Weights of a small transformer language model: MLP 256 SwiGLU.
Each number is 50 + 12 x the weight over its row's rms, rounded and kept within 0 to 99. Layers, rows and columns count from 0. The size before them is the row's rms in percent of the matrix's.

# layer 18 MLP down (transposed), 256x96, rms 0.165, rows 232-255, columns 0-95
098:43 47 42 66 44 56 34 51 78 57 47 46 64 51 48 44 69 60 60 53 52 43 39 32 54 61 55 48 52 37 66 43 60 34 35 55 28 47 45 34 43 47 38 56 49 57 50 50 43 37 80 30 37 61 50 59 32 47 61 49 67 55 62 85 53 35 45 81 43 37 34 63 33 58 51 60 56 60 42 50 35 47 61 65 62 66 58 52 59 28 39 49 45 59 62 56
106:27 50 40 44 47 56 45 47 68 65 42 33 33 42 61 43 51 17 63 68 44 46 59 56 57 44 32 39 39 57 27 32 69 33 38 72 67 47 28 46 44 43 51 66 52 30 51 50 62 34 76 49 55 56 47 51 46 50 49 34 51 38 59 50 36 42 54 75 53 39 62 51 54 47 59 55 43 46 27 45 53 72 51 60 34 62 59 66 37 44 42 58 43 63 49 48
096:49 54 73 47 53 40 60 39 39 56 61 42 50 35 65 41 47 51 46 34 21 61 72 46 84 36 59 57 29 74 71 51 42 42 31 51 65 47 45 25 64 46 61 50 64 42 68 59 58 62 45 49 50 65 47 44 57 69 44 71 53 34 56 48 50 37 58 64 68 35 48 53 58 54 54 38 57 49 36 46 50 39 70 47 39 46 41 48 60 46 38 49 56 41 77 47
106:60 55 45 70 57 53 51 50 39 41 62 30 69 31 39 30 47 38 48 77 48 43 53 50 58 72 55 68 40 64 68 67 80 61 48 64 66 58 56 52 55 42 55 47 59 55 56 45 52 53 43 64 48 41 50 58 61 25 55 52 34 45 35 36 25 51 59 65 44 50 46 58 84 34 50 68 53 40 64 60 63 51 57 48 58 57 45 44 54 60 50 27 51 54 28 54
126:49 45 54 74 56 33 59 52 47 49 58 62 58 40 53 69 56 66 41 52 59 20 17 41 54 34 38 60 52 58 35 52 59 61 57 34 53 53 65 44 51 47 38 39 52 60 74 43 53 57 49 27 39 43 63 35 47 43 69 50 50 73 37 39 41 50 34 79 45 36 36 47 57 55 56 47 55 36 52 46 56 33 42 64 51 58 35 61 54 51 48 30 64 59 27 31
094:53 54 59 42 47 56 62 52 60 35 28 47 60 39 41 77 51 70 35 55 49 46 48 52 52 39 51 39 52 42 36 51 40 33 48 76 54 41 35 38 59 61 54 60 50 47 36 39 69 52 78 34 38 44 36 50 69 65 55 25 59 44 51 45 59 31 49 51 70 21 41 51 37 37 53 42 39 53 35 58 42 71 56 59 58 53 44 20 58 58 67 36 50 49 43 36
104:65 25 53 50 46 66 48 42 15 50 47 58 30 52 54 37 75 46 27 44 33 48 39 47 34 67 39 51 56 40 43 39 40 41 56 35 62 45 35 44 72 44 60 43 53 57 40 44 55 63 12 43 45 66 50 61 60 43 60 64 42 60 34 31 18 35 46 51 53 55 51 48 54 40 28 59 62 47 46 48 50 35 64 50 50 53 52 39 61 62 46 52 54 40 52 45
096:48 68 46 48 67 54 48 61 42 33 54 56 66 63 33 52 68 59 49 48 44 56 50 38 45 45 53 43 71 68 57 61 34 32 48 51 54 81 53 47 56 29 59 63 38 60 39 57 49 36 70 40 52 53 61 61 62 56 72 43 54 52 33 55 59 45 51 46 49 30 36 34 36 51 53 63 40 37 58 34 57 53 53 79 40 41 53 42 77 55 35 58 67 79 42 40
100:51 83 23 57 32 55 62 48 57 53 37 48 20 56 71 55 52 39 50 53 64 53 63 47 52 62 51 46 44 63 41 50 46 51 48 42 51 61 37 35 44 63 38 56 58 63 53 70 59 17 49 69 51 20 57 42 52 61 37 54 63 49 59 48 66 50 52 47 50 46 44 27 50 43 37 66 33 50 67 53 34 55 47 66 57 60 36 51 61 45 34 44 69 37 32 55
095:60 62 48 59 58 42 25 50 29 40 60 56 47 49 52 46 26 72 38 50 52 74 64 79 57 60 66 45 53 54 60 70 41 54 51 58 39 52 41 41 43 64 56 41 30 76 57 56 49 63 65 60 35 43 40 54 67 73 61 51 45 61 66 46 38 61 60 37 64 70 49 66 48 35 42 53 45 54 40 34 56 43 53 48 38 39 73 62 66 41 45 54 38 57 48 66
090:55 38 34 40 59 67 69 56 43 64 41 59 45 27 56 44 47 33 39 45 70 63 53 40 45 64 29 59 46 64 62 64 35 40 65 46 35 50 47 55 50 47 65 51 64 37 43 29 46 50 42 58 39 29 62 47 59 24 59 54 49 58 54 44 42 53 18 45 50 61 38 64 66 60 32 80 51 36 43 49 46 50 46 44 54 50 22 68 62 66 47 41 54 40 57 61
120:40 58 73 38 28 68 62 33 60 62 61 50 36 55 60 38 42 31 36 65 48 65 67 58 59 55 56 56 51 44 71 37 38 57 33 48 45 28 28 44 45 49 74 43 30 51 44 43 52 53 52 36 37 64 33 62 46 57 20 40 29 45 48 57 58 33 53 50 50 32 47 45 44 45 31 58 51 65 58 52 43 71 68 57 59 49 59 51 69 38 50 63 43 50 56 55
100:35 60 68 54 52 33 55 53 58 65 46 57 34 49 56 51 61 59 55 45 38 63 41 51 70 31 49 54 49 49 59 60 37 70 75 32 54 48 63 52 57 34 70 43 41 29 47 66 27 76 41 63 59 52 49 54 20 44 43 48 49 65 40 55 49 40 34 49 40 34 48 40 56 35 36 36 47 51 48 46 38 71 29 49 15 52 55 38 58 55 47 46 43 61 57 64
103:43 36 65 53 35 66 33 41 77 42 36 60 76 54 42 49 43 40 22 66 20 41 59 58 45 48 43 57 57 45 60 60 35 41 34 41 38 41 52 37 51 63 64 43 56 24 40 50 54 52 46 45 46 57 42 42 38 46 63 66 41 34 43 62 54 51 50 38 46 47 58 46 65 52 32 59 72 61 56 69 41 58 60 44 58 42 61 51 73 60 51 68 47 22 44 60
094:45 44 48 56 64 75 39 33 44 46 50 65 63 43 56 70 37 65 43 31 32 48 32 57 35 37 48 66 28 54 73 65 28 48 53 40 37 50 64 53 38 65 60 49 52 45 51 72 48 41 25 50 59 51 50 73 69 36 63 31 54 35 37 38 39 51 54 71 55 55 47 49 55 55 44 54 83 47 54 60 48 45 40 62 42 56 61 54 62 57 53 54 66 46 59 59
120:61 35 77 37 28 56 63 48 51 35 47 62 55 59 42 58 56 60 47 50 37 33 12 34 62 52 51 51 56 38 35 48 37 42 36 49 64 48 61 43 49 36 55 54 39 47 32 35 34 58 71 33 47 43 61 54 62 50 72 51 39 45 46 38 45 53 65 80 48 44 48 49 64 60 39 46 45 62 46 76 47 49 63 26 50 56 70 61 47 70 55 62 51 59 40 56
109:49 42 74 64 45 60 45 53 70 41 53 49 46 63 32 49 43 54 14 58 27 47 49 54 26 51 38 52 61 31 35 50 57 51 24 45 61 61 48 52 36 60 57 60 37 45 60 36 40 52 40 68 52 40 57 74 64 45 60 65 44 38 36 59 57 29 45 61 54 51 30 54 44 59 49 42 66 48 62 64 51 77 41 41 52 45 55 65 42 41 35 53 40 41 73 41
109:51 40 55 34 46 71 55 59 40 68 59 56 67 62 31 64 51 52 46 38 31 30 36 48 57 35 44 36 52 39 61 58 66 55 43 28 56 82 75 32 61 34 44 47 26 46 69 50 52 24 56 46 45 53 51 46 63 55 66 55 59 32 58 47 54 37 34 63 54 44 46 51 66 67 46 57 55 46 33 44 50 43 43 58 39 58 38 57 68 51 70 68 51 54 41 55
111:61 48 50 55 49 30 63 53 59 40 40 44 40 49 53 56 45 44 25 62 48 31 58 59 55 48 28 38 62 50 25 46 78 54 61 61 56 69 53 51 67 59 60 61 29 41 40 32 52 42 74 42 49 53 57 55 41 59 59 34 60 26 58 49 46 58 50 54 44 42 70 69 40 43 59 48 45 52 25 59 53 55 47 45 50 46 69 44 52 34 61 39 56 43 50 07
094:49 39 63 53 42 45 51 20 48 61 24 56 39 62 57 44 50 47 57 67 63 45 52 59 68 74 48 38 50 53 62 38 59 53 53 56 47 46 30 53 44 40 64 79 48 30 72 55 54 51 58 80 29 61 45 55 53 55 39 50 41 58 85 49 37 58 52 43 50 53 65 42 57 38 83 39 52 36 43 45 34 52 41 38 65 53 46 43 63 40 51 53 40 46 59 44
092:40 72 40 26 59 53 39 45 61 63 40 50 53 51 54 48 55 55 45 47 52 56 56 64 53 38 50 61 36 49 20 80 54 64 49 52 45 44 44 59 47 26 61 73 25 48 50 41 56 51 39 38 47 37 50 27 38 38 47 76 71 39 44 48 55 45 26 47 58 31 60 48 25 48 72 45 54 56 43 43 36 57 56 54 44 47 50 42 62 26 53 54 43 35 57 30
084:43 52 58 69 33 26 50 56 41 52 45 50 33 36 43 47 50 36 57 38 44 42 39 51 65 53 54 51 54 56 42 55 54 59 32 61 53 37 37 36 33 56 46 49 35 70 54 75 32 34 44 50 45 63 66 45 38 60 46 49 31 57 33 43 43 46 61 38 45 53 61 62 50 19 36 74 52 55 75 72 63 43 60 80 40 38 36 53 49 57 56 36 31 62 55 56
100:47 67 51 40 48 36 51 48 57 66 44 38 39 48 54 51 57 65 61 49 74 42 67 37 72 64 58 41 47 59 39 50 27 44 69 64 65 46 33 44 54 61 39 61 46 55 33 48 49 31 45 40 49 48 56 34 64 70 53 33 49 47 59 68 63 27 58 51 51 43 54 78 41 30 46 59 55 45 74 47 60 43 82 53 51 41 72 58 60 46 45 50 46 31 69 47
091:58 27 52 54 67 48 70 59 41 42 68 50 48 60 37 46 37 48 49 41 43 19 55 31 53 45 32 50 50 34 36 39 39 55 42 23 47 72 42 52 72 44 36 38 45 46 53 26 43 59 48 39 51 15 77 43 41 52 59 27 41 57 37 68 40 68 52 64 51 49 48 29 52 57 47 42 63 38 62 66 48 46 43 38 57 50 43 52 52 42 49 43 36 44 57 50
# layer 18 MLP gate, 256x96, rms 0.182, rows 233-255, columns 0-95
104:28 50 32 62 43 55 32 61 49 52 53 59 35 47 52 48 66 40 34 44 43 60 68 64 55 27 41 48 31 50 56 47 39 31 35 50 55 64 42 63 53 48 59 60 47 37 26 55 61 63 53 41 30 44 30 31 47 55 41 56 42 60 40 21 31 45 50 53 52 49 60 21 42 60 56 50 40 34 47 43 44 57 68 59 53 60 42 51 52 24 42 31 42 54 79 55
104:48 60 67 42 68 50 21 56 48 66 34 22 81 57 46 39 61 53 36 50 48 41 62 52 69 49 57 58 42 54 59 65 46 28 58 44 67 56 54 41 44 46 37 52 51 64 29 51 60 59 43 34 50 51 69 45 50 58 50 84 48 50 54 55 30 52 70 45 95 47 43 40 46 42 52 43 58 50 53 47 39 52 67 51 43 50 48 53 44 57 44 49 59 49 60 34
113:32 63 30 56 55 41 49 59 60 41 38 72 61 37 58 53 63 48 42 49 32 47 48 45 39 44 32 43 60 42 42 54 36 49 32 42 53 39 42 61 57 65 55 38 55 49 38 48 50 57 63 25 31 52 22 59 57 38 42 57 44 53 41 47 47 56 37 66 32 58 58 29 20 68 62 56 51 57 25 42 46 42 43 66 53 70 34 39 52 40 56 53 73 64 69 64
118:51 60 37 48 45 48 53 44 42 58 30 35 41 44 73 55 44 59 47 49 61 52 65 57 47 57 39 59 38 60 25 72 40 61 48 44 63 21 39 54 32 61 49 46 46 33 36 53 60 63 57 34 56 48 41 37 47 53 58 47 51 27 65 33 58 45 52 47 42 74 63 72 49 52 79 56 54 50 48 38 66 70 43 41 55 52 53 44 69 38 52 27 68 79 54 43
090:68 43 76 55 48 46 25 41 56 29 24 43 51 41 63 37 65 54 46 57 67 40 35 62 69 55 47 33 54 38 50 56 40 48 44 53 40 51 59 42 50 53 33 31 24 65 47 62 57 59 48 42 43 34 56 26 51 61 44 38 62 56 40 50 49 35 61 63 40 46 57 42 46 26 46 48 35 45 56 65 57 68 35 51 59 56 55 33 67 57 73 43 39 64 44 27
099:50 63 43 60 32 50 40 36 79 48 49 40 50 42 51 46 25 57 25 29 57 31 57 64 45 35 48 52 47 56 34 47 34 57 35 51 24 53 55 56 65 62 37 36 49 59 47 47 59 43 57 45 61 49 59 48 50 57 51 47 70 50 68 47 70 52 43 49 49 56 47 52 28 60 49 42 55 56 38 69 33 72 39 39 42 25 40 31 61 54 39 60 75 65 68 61
099:50 56 36 49 50 57 47 56 63 34 65 35 60 41 42 43 59 48 35 31 24 52 51 59 52 61 46 69 48 54 54 56 29 27 45 78 61 64 42 48 48 38 46 61 14 63 51 54 45 45 56 46 46 75 50 54 68 51 47 49 61 49 37 55 44 64 60 43 45 31 78 45 37 28 43 65 49 53 51 48 51 38 59 41 24 43 68 27 55 57 33 50 65 50 56 49
097:36 60 53 27 88 54 46 60 47 42 52 57 37 47 54 51 53 53 45 45 45 53 43 60 69 55 37 60 70 55 59 54 45 52 47 33 37 63 58 55 64 57 54 56 63 49 57 73 55 43 52 54 58 39 49 47 31 55 41 63 66 60 47 54 50 63 62 67 62 60 29 56 49 41 47 45 47 42 37 71 23 20 65 58 41 59 42 53 51 47 64 73 52 65 86 38
090:40 70 50 49 51 47 53 58 62 48 57 38 34 46 47 80 66 50 19 30 48 59 41 60 43 46 57 27 55 49 45 47 63 58 50 44 51 56 39 41 58 57 31 36 48 40 38 58 40 46 67 63 54 24 67 59 74 28 46 50 68 60 19 39 50 46 37 62 51 52 56 30 45 49 38 42 33 40 55 60 58 29 52 48 59 36 38 26 59 54 45 43 62 50 40 46
082:33 43 54 47 61 42 62 50 61 60 53 42 52 66 46 62 55 69 24 73 77 43 46 62 36 52 37 50 53 55 61 47 53 53 47 47 66 46 36 52 63 53 65 49 45 43 55 63 70 53 38 54 41 47 49 41 54 36 35 53 20 51 26 38 73 48 39 50 30 42 52 60 66 45 50 55 54 68 54 49 45 44 11 42 52 55 43 58 53 46 50 77 71 53 71 56
098:54 58 44 49 51 52 40 54 31 52 37 47 39 51 50 52 55 46 56 59 52 66 65 56 47 51 05 76 61 72 37 58 33 80 62 44 53 48 44 49 49 69 42 45 59 43 51 63 51 26 59 38 51 55 58 48 38 49 57 58 47 51 44 44 51 50 74 58 62 57 24 46 46 32 68 41 52 52 61 43 40 36 50 67 44 53 56 45 60 44 44 31 89 41 56 50
092:27 81 39 64 46 58 63 53 58 57 41 54 39 41 61 52 54 50 43 48 51 50 42 70 58 38 40 52 54 52 42 53 42 54 57 48 32 14 59 61 45 40 66 60 44 11 43 71 50 38 50 44 47 83 50 50 52 49 59 53 38 30 68 52 35 45 52 63 53 55 38 58 40 55 40 52 40 68 46 37 51 60 70 41 48 58 30 43 59 48 67 46 57 63 51 32
099:47 45 51 53 59 60 64 45 47 80 51 40 62 73 54 55 47 51 48 46 62 51 35 52 48 47 60 59 55 51 45 50 26 66 53 56 54 51 52 54 70 65 67 65 33 29 47 52 92 55 51 40 58 49 64 33 45 66 62 49 45 43 37 39 66 47 53 37 55 37 41 43 18 40 49 71 45 49 36 34 49 54 27 46 58 50 47 61 49 49 41 38 32 47 54 20
096:61 68 68 42 53 63 49 58 48 34 51 67 64 70 67 46 59 54 52 53 38 52 32 37 79 61 46 48 63 83 48 64 51 61 38 47 53 39 57 46 36 62 59 63 76 86 53 58 42 41 56 51 30 45 28 37 54 58 46 59 54 41 66 49 44 46 38 35 61 42 58 50 50 36 50 57 57 38 51 52 54 63 52 58 49 65 36 69 44 77 41 61 41 44 51 41
116:41 46 30 52 52 54 63 46 51 56 59 55 66 58 38 50 57 44 47 57 10 50 51 39 26 49 53 62 29 46 54 61 46 40 48 53 41 67 71 56 52 62 54 64 48 39 36 77 56 38 54 29 38 54 42 69 76 32 62 46 47 51 23 46 44 57 51 46 48 34 67 20 49 51 50 55 36 54 55 56 44 33 31 56 51 47 49 32 49 59 40 64 69 55 65 52
103:35 54 24 25 57 55 51 44 38 65 58 59 64 23 66 52 53 43 60 48 54 59 43 43 64 50 52 31 50 47 66 52 40 58 59 44 35 50 49 47 55 41 23 58 46 59 38 60 68 36 54 36 56 50 20 31 45 55 46 34 50 65 60 48 52 55 58 36 46 48 74 43 43 35 51 65 40 54 34 21 44 35 65 69 48 36 61 27 55 58 62 55 59 58 48 59
102:71 55 44 54 69 54 65 45 54 50 63 60 16 20 68 58 61 37 50 31 58 48 45 60 58 37 55 46 48 66 15 63 33 46 71 52 40 35 49 41 57 49 54 66 59 49 43 67 70 35 55 48 47 54 52 32 43 66 53 67 54 63 43 51 47 62 68 39 50 35 46 57 48 53 39 50 39 47 65 35 39 48 48 69 54 55 55 32 46 51 42 70 59 56 32 52
097:37 46 53 51 55 57 43 43 53 40 53 50 48 50 41 56 87 47 48 49 30 78 52 56 69 55 52 60 55 39 59 55 49 44 28 53 55 35 55 54 35 48 67 74 44 48 24 61 65 67 46 61 60 62 53 37 47 43 64 64 57 21 45 50 43 48 78 61 64 52 45 34 61 38 31 51 48 41 49 35 44 35 56 59 45 34 66 51 37 61 27 63 53 64 35 39
102:33 53 25 30 43 61 46 55 56 49 42 55 46 46 62 61 54 43 37 47 54 43 46 71 37 37 27 44 56 61 30 61 37 45 51 41 77 38 30 47 35 50 64 44 39 36 32 46 73 34 57 54 59 57 30 41 65 62 53 33 62 42 43 47 59 36 46 42 53 58 59 48 38 49 35 54 57 68 35 38 56 61 33 60 41 41 66 51 46 45 45 29 55 62 85 49
090:36 51 42 45 89 60 68 54 57 46 64 45 51 29 43 44 66 44 54 68 51 52 45 47 42 63 65 41 64 51 25 47 59 35 39 50 41 62 58 49 60 58 36 65 50 48 36 54 63 66 73 42 55 52 57 38 53 54 51 47 50 55 33 54 46 50 62 45 32 25 64 27 53 59 62 62 63 46 25 41 51 36 39 55 31 49 34 48 52 72 63 28 45 58 62 39
092:50 49 44 23 63 40 28 37 40 40 57 45 73 40 52 65 42 40 32 66 73 39 45 50 44 34 34 49 54 50 34 66 48 60 53 41 45 40 53 70 55 45 53 37 37 41 50 50 57 43 52 41 38 40 50 74 49 22 56 64 50 47 47 41 60 77 48 34 55 60 58 42 57 39 38 44 59 51 56 34 29 65 53 33 68 51 48 62 53 55 40 81 41 51 68 38
106:15 52 35 51 24 48 56 39 50 63 44 31 59 47 44 76 57 54 40 66 46 28 50 44 50 41 40 39 51 72 16 52 48 45 42 53 58 26 63 45 50 52 43 51 63 41 27 45 60 54 53 53 52 47 45 56 55 49 41 42 57 47 48 50 63 52 39 60 42 47 54 37 32 65 48 57 53 48 59 62 57 38 78 56 43 49 40 50 56 11 47 56 73 64 49 56
089:36 37 48 36 47 47 22 34 62 39 44 45 33 26 48 63 68 41 69 63 50 77 36 63 42 59 52 56 42 68 48 47 54 49 48 59 60 41 73 52 56 60 49 58 47 58 46 70 39 40 39 40 51 65 26 50 51 47 66 63 58 58 38 39 53 51 64 30 64 44 78 68 52 30 61 56 58 36 32 51 33 73 49 58 45 53 54 47 61 55 37 57 62 59 42 50
# layer 18 MLP up, 256x96, rms 0.173, rows 233-255, columns 0-95
103:64 44 61 61 59 58 53 19 77 76 46 42 43 52 64 48 51 54 61 49 53 50 38 41 35 52 44 47 66 44 57 55 49 46 59 61 36 46 51 57 49 59 34 68 37 69 55 57 43 50 50 46 59 49 53 59 44 53 76 33 59 53 61 74 57 62 72 54 59 45 81 59 33 41 35 62 47 50 42 67 49 48 45 44 51 33 69 53 51 81 63 69 59 56 49 27
098:41 48 60 52 42 47 74 23 54 44 55 47 38 22 52 53 53 50 46 50 45 46 41 32 45 58 50 45 33 51 47 69 53 53 36 49 44 46 63 43 61 57 76 72 54 36 65 60 40 26 55 35 57 36 59 57 71 61 66 52 59 44 65 70 52 37 43 52 29 33 42 33 52 67 56 47 30 45 67 55 42 41 63 54 49 41 54 43 43 27 57 54 25 46 26 47
105:55 62 50 22 55 35 61 67 68 30 32 57 72 46 49 64 56 48 57 43 48 17 46 64 67 48 76 43 42 48 51 64 44 56 58 59 49 49 37 54 72 49 44 49 40 50 57 58 44 52 57 58 30 50 51 44 65 39 46 34 59 58 63 47 55 52 59 40 32 27 61 46 56 69 52 42 38 54 40 39 50 51 76 51 54 63 55 51 69 57 76 69 66 39 33 52
124:50 48 54 52 46 48 55 59 58 52 60 37 43 65 48 37 39 44 59 26 53 57 52 44 51 82 86 42 40 45 43 45 49 60 49 59 52 76 57 45 42 41 23 47 63 70 44 38 32 28 46 73 50 42 58 62 58 46 47 55 55 30 79 53 44 44 45 39 47 61 76 34 37 65 41 40 47 56 60 56 46 64 58 39 44 35 65 72 53 58 43 48 41 45 41 44
096:57 43 34 44 23 51 74 60 47 66 49 61 48 49 31 51 17 36 53 46 28 67 46 53 59 50 70 53 41 56 46 63 49 36 52 38 57 46 73 66 47 66 56 55 38 53 42 28 33 73 51 55 59 59 38 65 51 38 50 51 54 34 34 50 50 43 24 41 36 46 57 36 43 66 65 53 37 55 39 39 63 63 47 60 45 35 52 70 41 54 34 35 45 45 60 53
103:58 44 67 55 44 74 42 55 21 50 40 25 37 66 69 47 62 63 44 47 66 55 46 37 29 36 43 53 41 61 41 39 46 74 33 44 71 45 63 41 60 50 48 32 51 60 46 55 71 40 47 58 52 63 33 49 61 32 49 33 53 50 39 47 65 35 44 52 53 43 41 67 42 52 41 40 61 53 60 59 53 70 30 48 43 48 71 33 55 48 30 60 64 55 42 32
096:39 56 68 38 45 39 56 52 31 63 44 64 48 64 27 51 47 52 32 70 59 46 48 32 57 26 59 26 42 45 53 59 84 43 52 46 42 39 43 43 56 52 45 57 54 30 50 47 65 33 46 51 52 26 49 50 55 37 62 59 33 46 63 38 49 36 56 62 69 51 23 26 45 53 53 47 47 52 53 38 49 53 51 65 72 59 35 67 51 30 69 63 47 59 46 41
096:65 40 65 51 46 25 13 50 60 35 47 54 64 63 36 48 44 53 38 45 37 28 35 34 42 64 50 41 64 45 23 58 51 44 48 30 62 54 47 49 22 41 37 29 57 45 47 47 57 42 51 39 36 50 48 60 54 74 46 51 54 77 28 40 36 48 40 51 61 55 45 55 50 56 47 61 61 52 68 60 42 36 47 47 49 65 37 71 52 49 43 28 55 49 46 54
094:70 50 44 57 65 34 44 43 29 48 51 59 60 40 44 69 47 39 45 60 33 34 35 47 63 63 70 60 54 54 34 46 39 61 50 51 58 21 64 61 47 49 32 52 61 75 64 37 46 22 56 56 55 60 40 65 55 54 48 62 60 63 56 30 49 59 52 66 45 38 30 66 55 45 59 56 46 41 47 49 43 68 49 30 50 61 53 76 41 65 44 54 74 56 60 68
092:39 46 78 61 37 49 38 39 38 34 56 47 58 60 56 49 68 67 62 47 42 36 54 60 52 32 44 57 40 54 46 38 42 44 37 63 55 55 44 50 45 66 48 62 36 57 52 66 57 62 49 46 56 65 59 46 61 65 38 42 56 40 64 63 55 49 70 54 42 28 50 35 48 11 61 44 59 71 71 53 36 65 48 43 52 45 73 19 41 30 48 57 47 66 50 53
119:40 44 51 37 37 50 61 53 70 58 39 41 63 54 64 48 34 51 50 42 48 51 68 63 36 29 55 53 50 45 33 50 42 52 42 39 42 47 35 53 47 51 46 58 30 38 38 51 72 62 51 62 59 64 35 47 58 75 60 28 53 55 27 31 62 36 33 34 04 51 54 46 39 60 42 68 53 53 32 61 58 70 32 36 58 59 56 37 47 41 53 52 48 47 50 46
098:60 45 48 41 46 44 42 55 56 51 45 49 36 43 79 59 47 40 49 35 64 55 47 65 29 48 38 40 49 46 63 43 53 41 60 58 49 76 37 69 50 41 29 63 45 40 33 57 31 59 46 40 48 50 41 24 25 73 61 54 45 56 27 44 51 61 60 41 46 39 55 42 41 31 71 55 31 54 37 59 50 53 65 59 32 49 46 55 50 59 56 68 38 56 80 67
104:50 38 47 49 52 51 57 65 54 42 15 55 52 45 45 52 67 48 32 40 53 37 57 47 60 62 11 68 45 32 27 45 63 49 53 16 34 46 54 59 30 57 43 46 54 59 55 60 40 51 56 54 53 51 53 49 38 42 62 51 46 77 40 25 56 39 47 52 34 64 47 67 58 30 70 34 64 63 58 58 50 33 46 54 59 46 49 62 51 51 64 60 54 60 59 41
096:57 38 39 50 60 46 59 50 61 36 60 48 28 48 45 27 58 54 67 55 38 54 33 56 45 48 29 47 62 44 51 25 48 65 58 45 63 81 36 62 63 45 55 57 47 61 53 51 54 35 57 58 56 30 31 27 33 61 51 61 50 54 51 49 50 65 54 47 74 72 55 75 39 64 55 59 54 51 57 35 41 46 54 28 48 68 51 54 60 30 77 55 37 42 45 46
125:71 34 71 51 40 36 46 44 31 48 44 50 59 57 47 45 44 47 56 51 69 28 51 49 45 50 68 42 46 37 19 50 44 63 52 62 67 47 63 47 35 47 52 33 49 66 41 45 44 43 52 50 50 58 32 82 60 46 61 27 52 57 29 60 47 53 61 46 52 46 75 69 45 58 61 66 60 58 53 63 55 65 25 53 55 51 67 41 59 59 52 32 60 45 22 51
115:76 42 52 71 46 56 67 46 44 52 60 37 64 57 28 43 45 46 70 49 46 46 47 59 69 56 49 38 39 53 55 67 47 48 69 81 57 73 49 46 42 39 31 56 47 75 45 46 48 45 47 69 60 46 38 41 52 36 48 21 43 54 57 61 37 50 57 33 54 54 40 53 53 41 17 64 37 49 60 40 48 35 55 43 38 33 73 53 47 65 49 53 41 39 29 53
106:69 49 50 40 50 42 43 61 20 48 48 34 53 51 32 54 51 54 47 35 40 65 63 47 32 62 57 58 54 57 72 60 50 65 55 66 71 89 38 53 29 40 30 37 50 59 58 45 42 42 51 71 57 55 70 48 43 52 53 67 63 71 67 67 42 62 65 45 75 50 41 48 50 49 37 38 53 54 63 42 46 56 50 51 58 45 60 39 36 45 34 37 35 50 44 45
113:62 56 48 32 44 34 71 52 48 73 53 50 58 31 88 47 27 39 35 59 59 32 62 62 40 56 25 53 60 66 35 62 47 29 54 48 49 58 31 41 59 43 48 60 44 40 53 32 48 77 53 49 39 42 40 55 26 53 48 37 46 57 47 44 60 60 43 33 51 57 62 76 42 42 43 54 64 58 41 42 59 49 53 51 59 42 56 58 54 47 57 45 65 50 78 47
096:61 61 50 56 38 45 73 60 49 42 45 51 41 60 45 41 39 59 58 34 51 26 47 64 26 56 46 27 47 71 34 58 51 49 57 51 33 30 53 60 38 47 38 43 48 56 53 38 44 48 43 53 69 35 52 59 71 55 66 45 61 55 45 74 64 35 55 44 45 53 40 55 46 66 45 48 51 36 47 34 50 64 30 69 35 40 51 58 54 36 19 24 74 58 37 41
086:44 62 60 42 34 47 35 49 49 65 30 49 56 64 52 50 48 43 37 33 53 64 43 48 60 31 32 66 43 54 63 61 53 53 45 54 62 45 36 62 40 44 76 55 34 39 50 54 42 46 37 38 38 27 34 29 49 35 63 64 48 33 35 54 48 73 31 46 59 58 29 51 35 28 66 42 28 35 55 58 55 52 67 46 63 50 55 57 43 25 44 68 64 48 53 38
081:71 69 54 33 57 24 51 40 49 14 52 50 55 35 69 59 73 64 48 54 53 60 54 66 42 27 58 40 36 38 34 47 47 45 40 34 49 37 45 47 58 53 51 56 61 61 72 46 44 39 57 33 31 35 51 51 69 61 61 62 46 59 36 47 48 62 48 40 47 74 52 54 65 68 36 41 68 43 49 74 35 33 52 46 58 52 48 44 52 51 48 52 55 33 57 66
100:49 62 32 66 50 44 45 62 56 49 47 62 44 62 76 38 50 46 47 44 53 39 46 65 44 52 68 68 42 42 39 52 54 68 22 36 68 21 45 66 50 40 49 30 53 38 44 50 31 44 61 64 38 49 35 43 67 57 42 59 45 52 61 52 53 45 58 64 41 59 59 53 48 47 62 53 74 45 68 40 62 60 58 67 53 59 46 48 74 55 59 36 58 70 77 72
096:46 43 46 54 45 47 47 61 61 47 38 48 35 58 32 65 37 37 61 66 43 48 32 50 48 49 55 30 37 46 35 39 50 39 71 50 52 74 56 45 58 55 41 39 72 48 64 34 32 33 44 53 36 56 31 31 60 48 81 55 29 50 23 33 50 49 55 48 38 59 55 64 52 35 43 53 39 42 37 53 55 80 41 54 63 69 36 72 62 59 52 49 46 39 43 62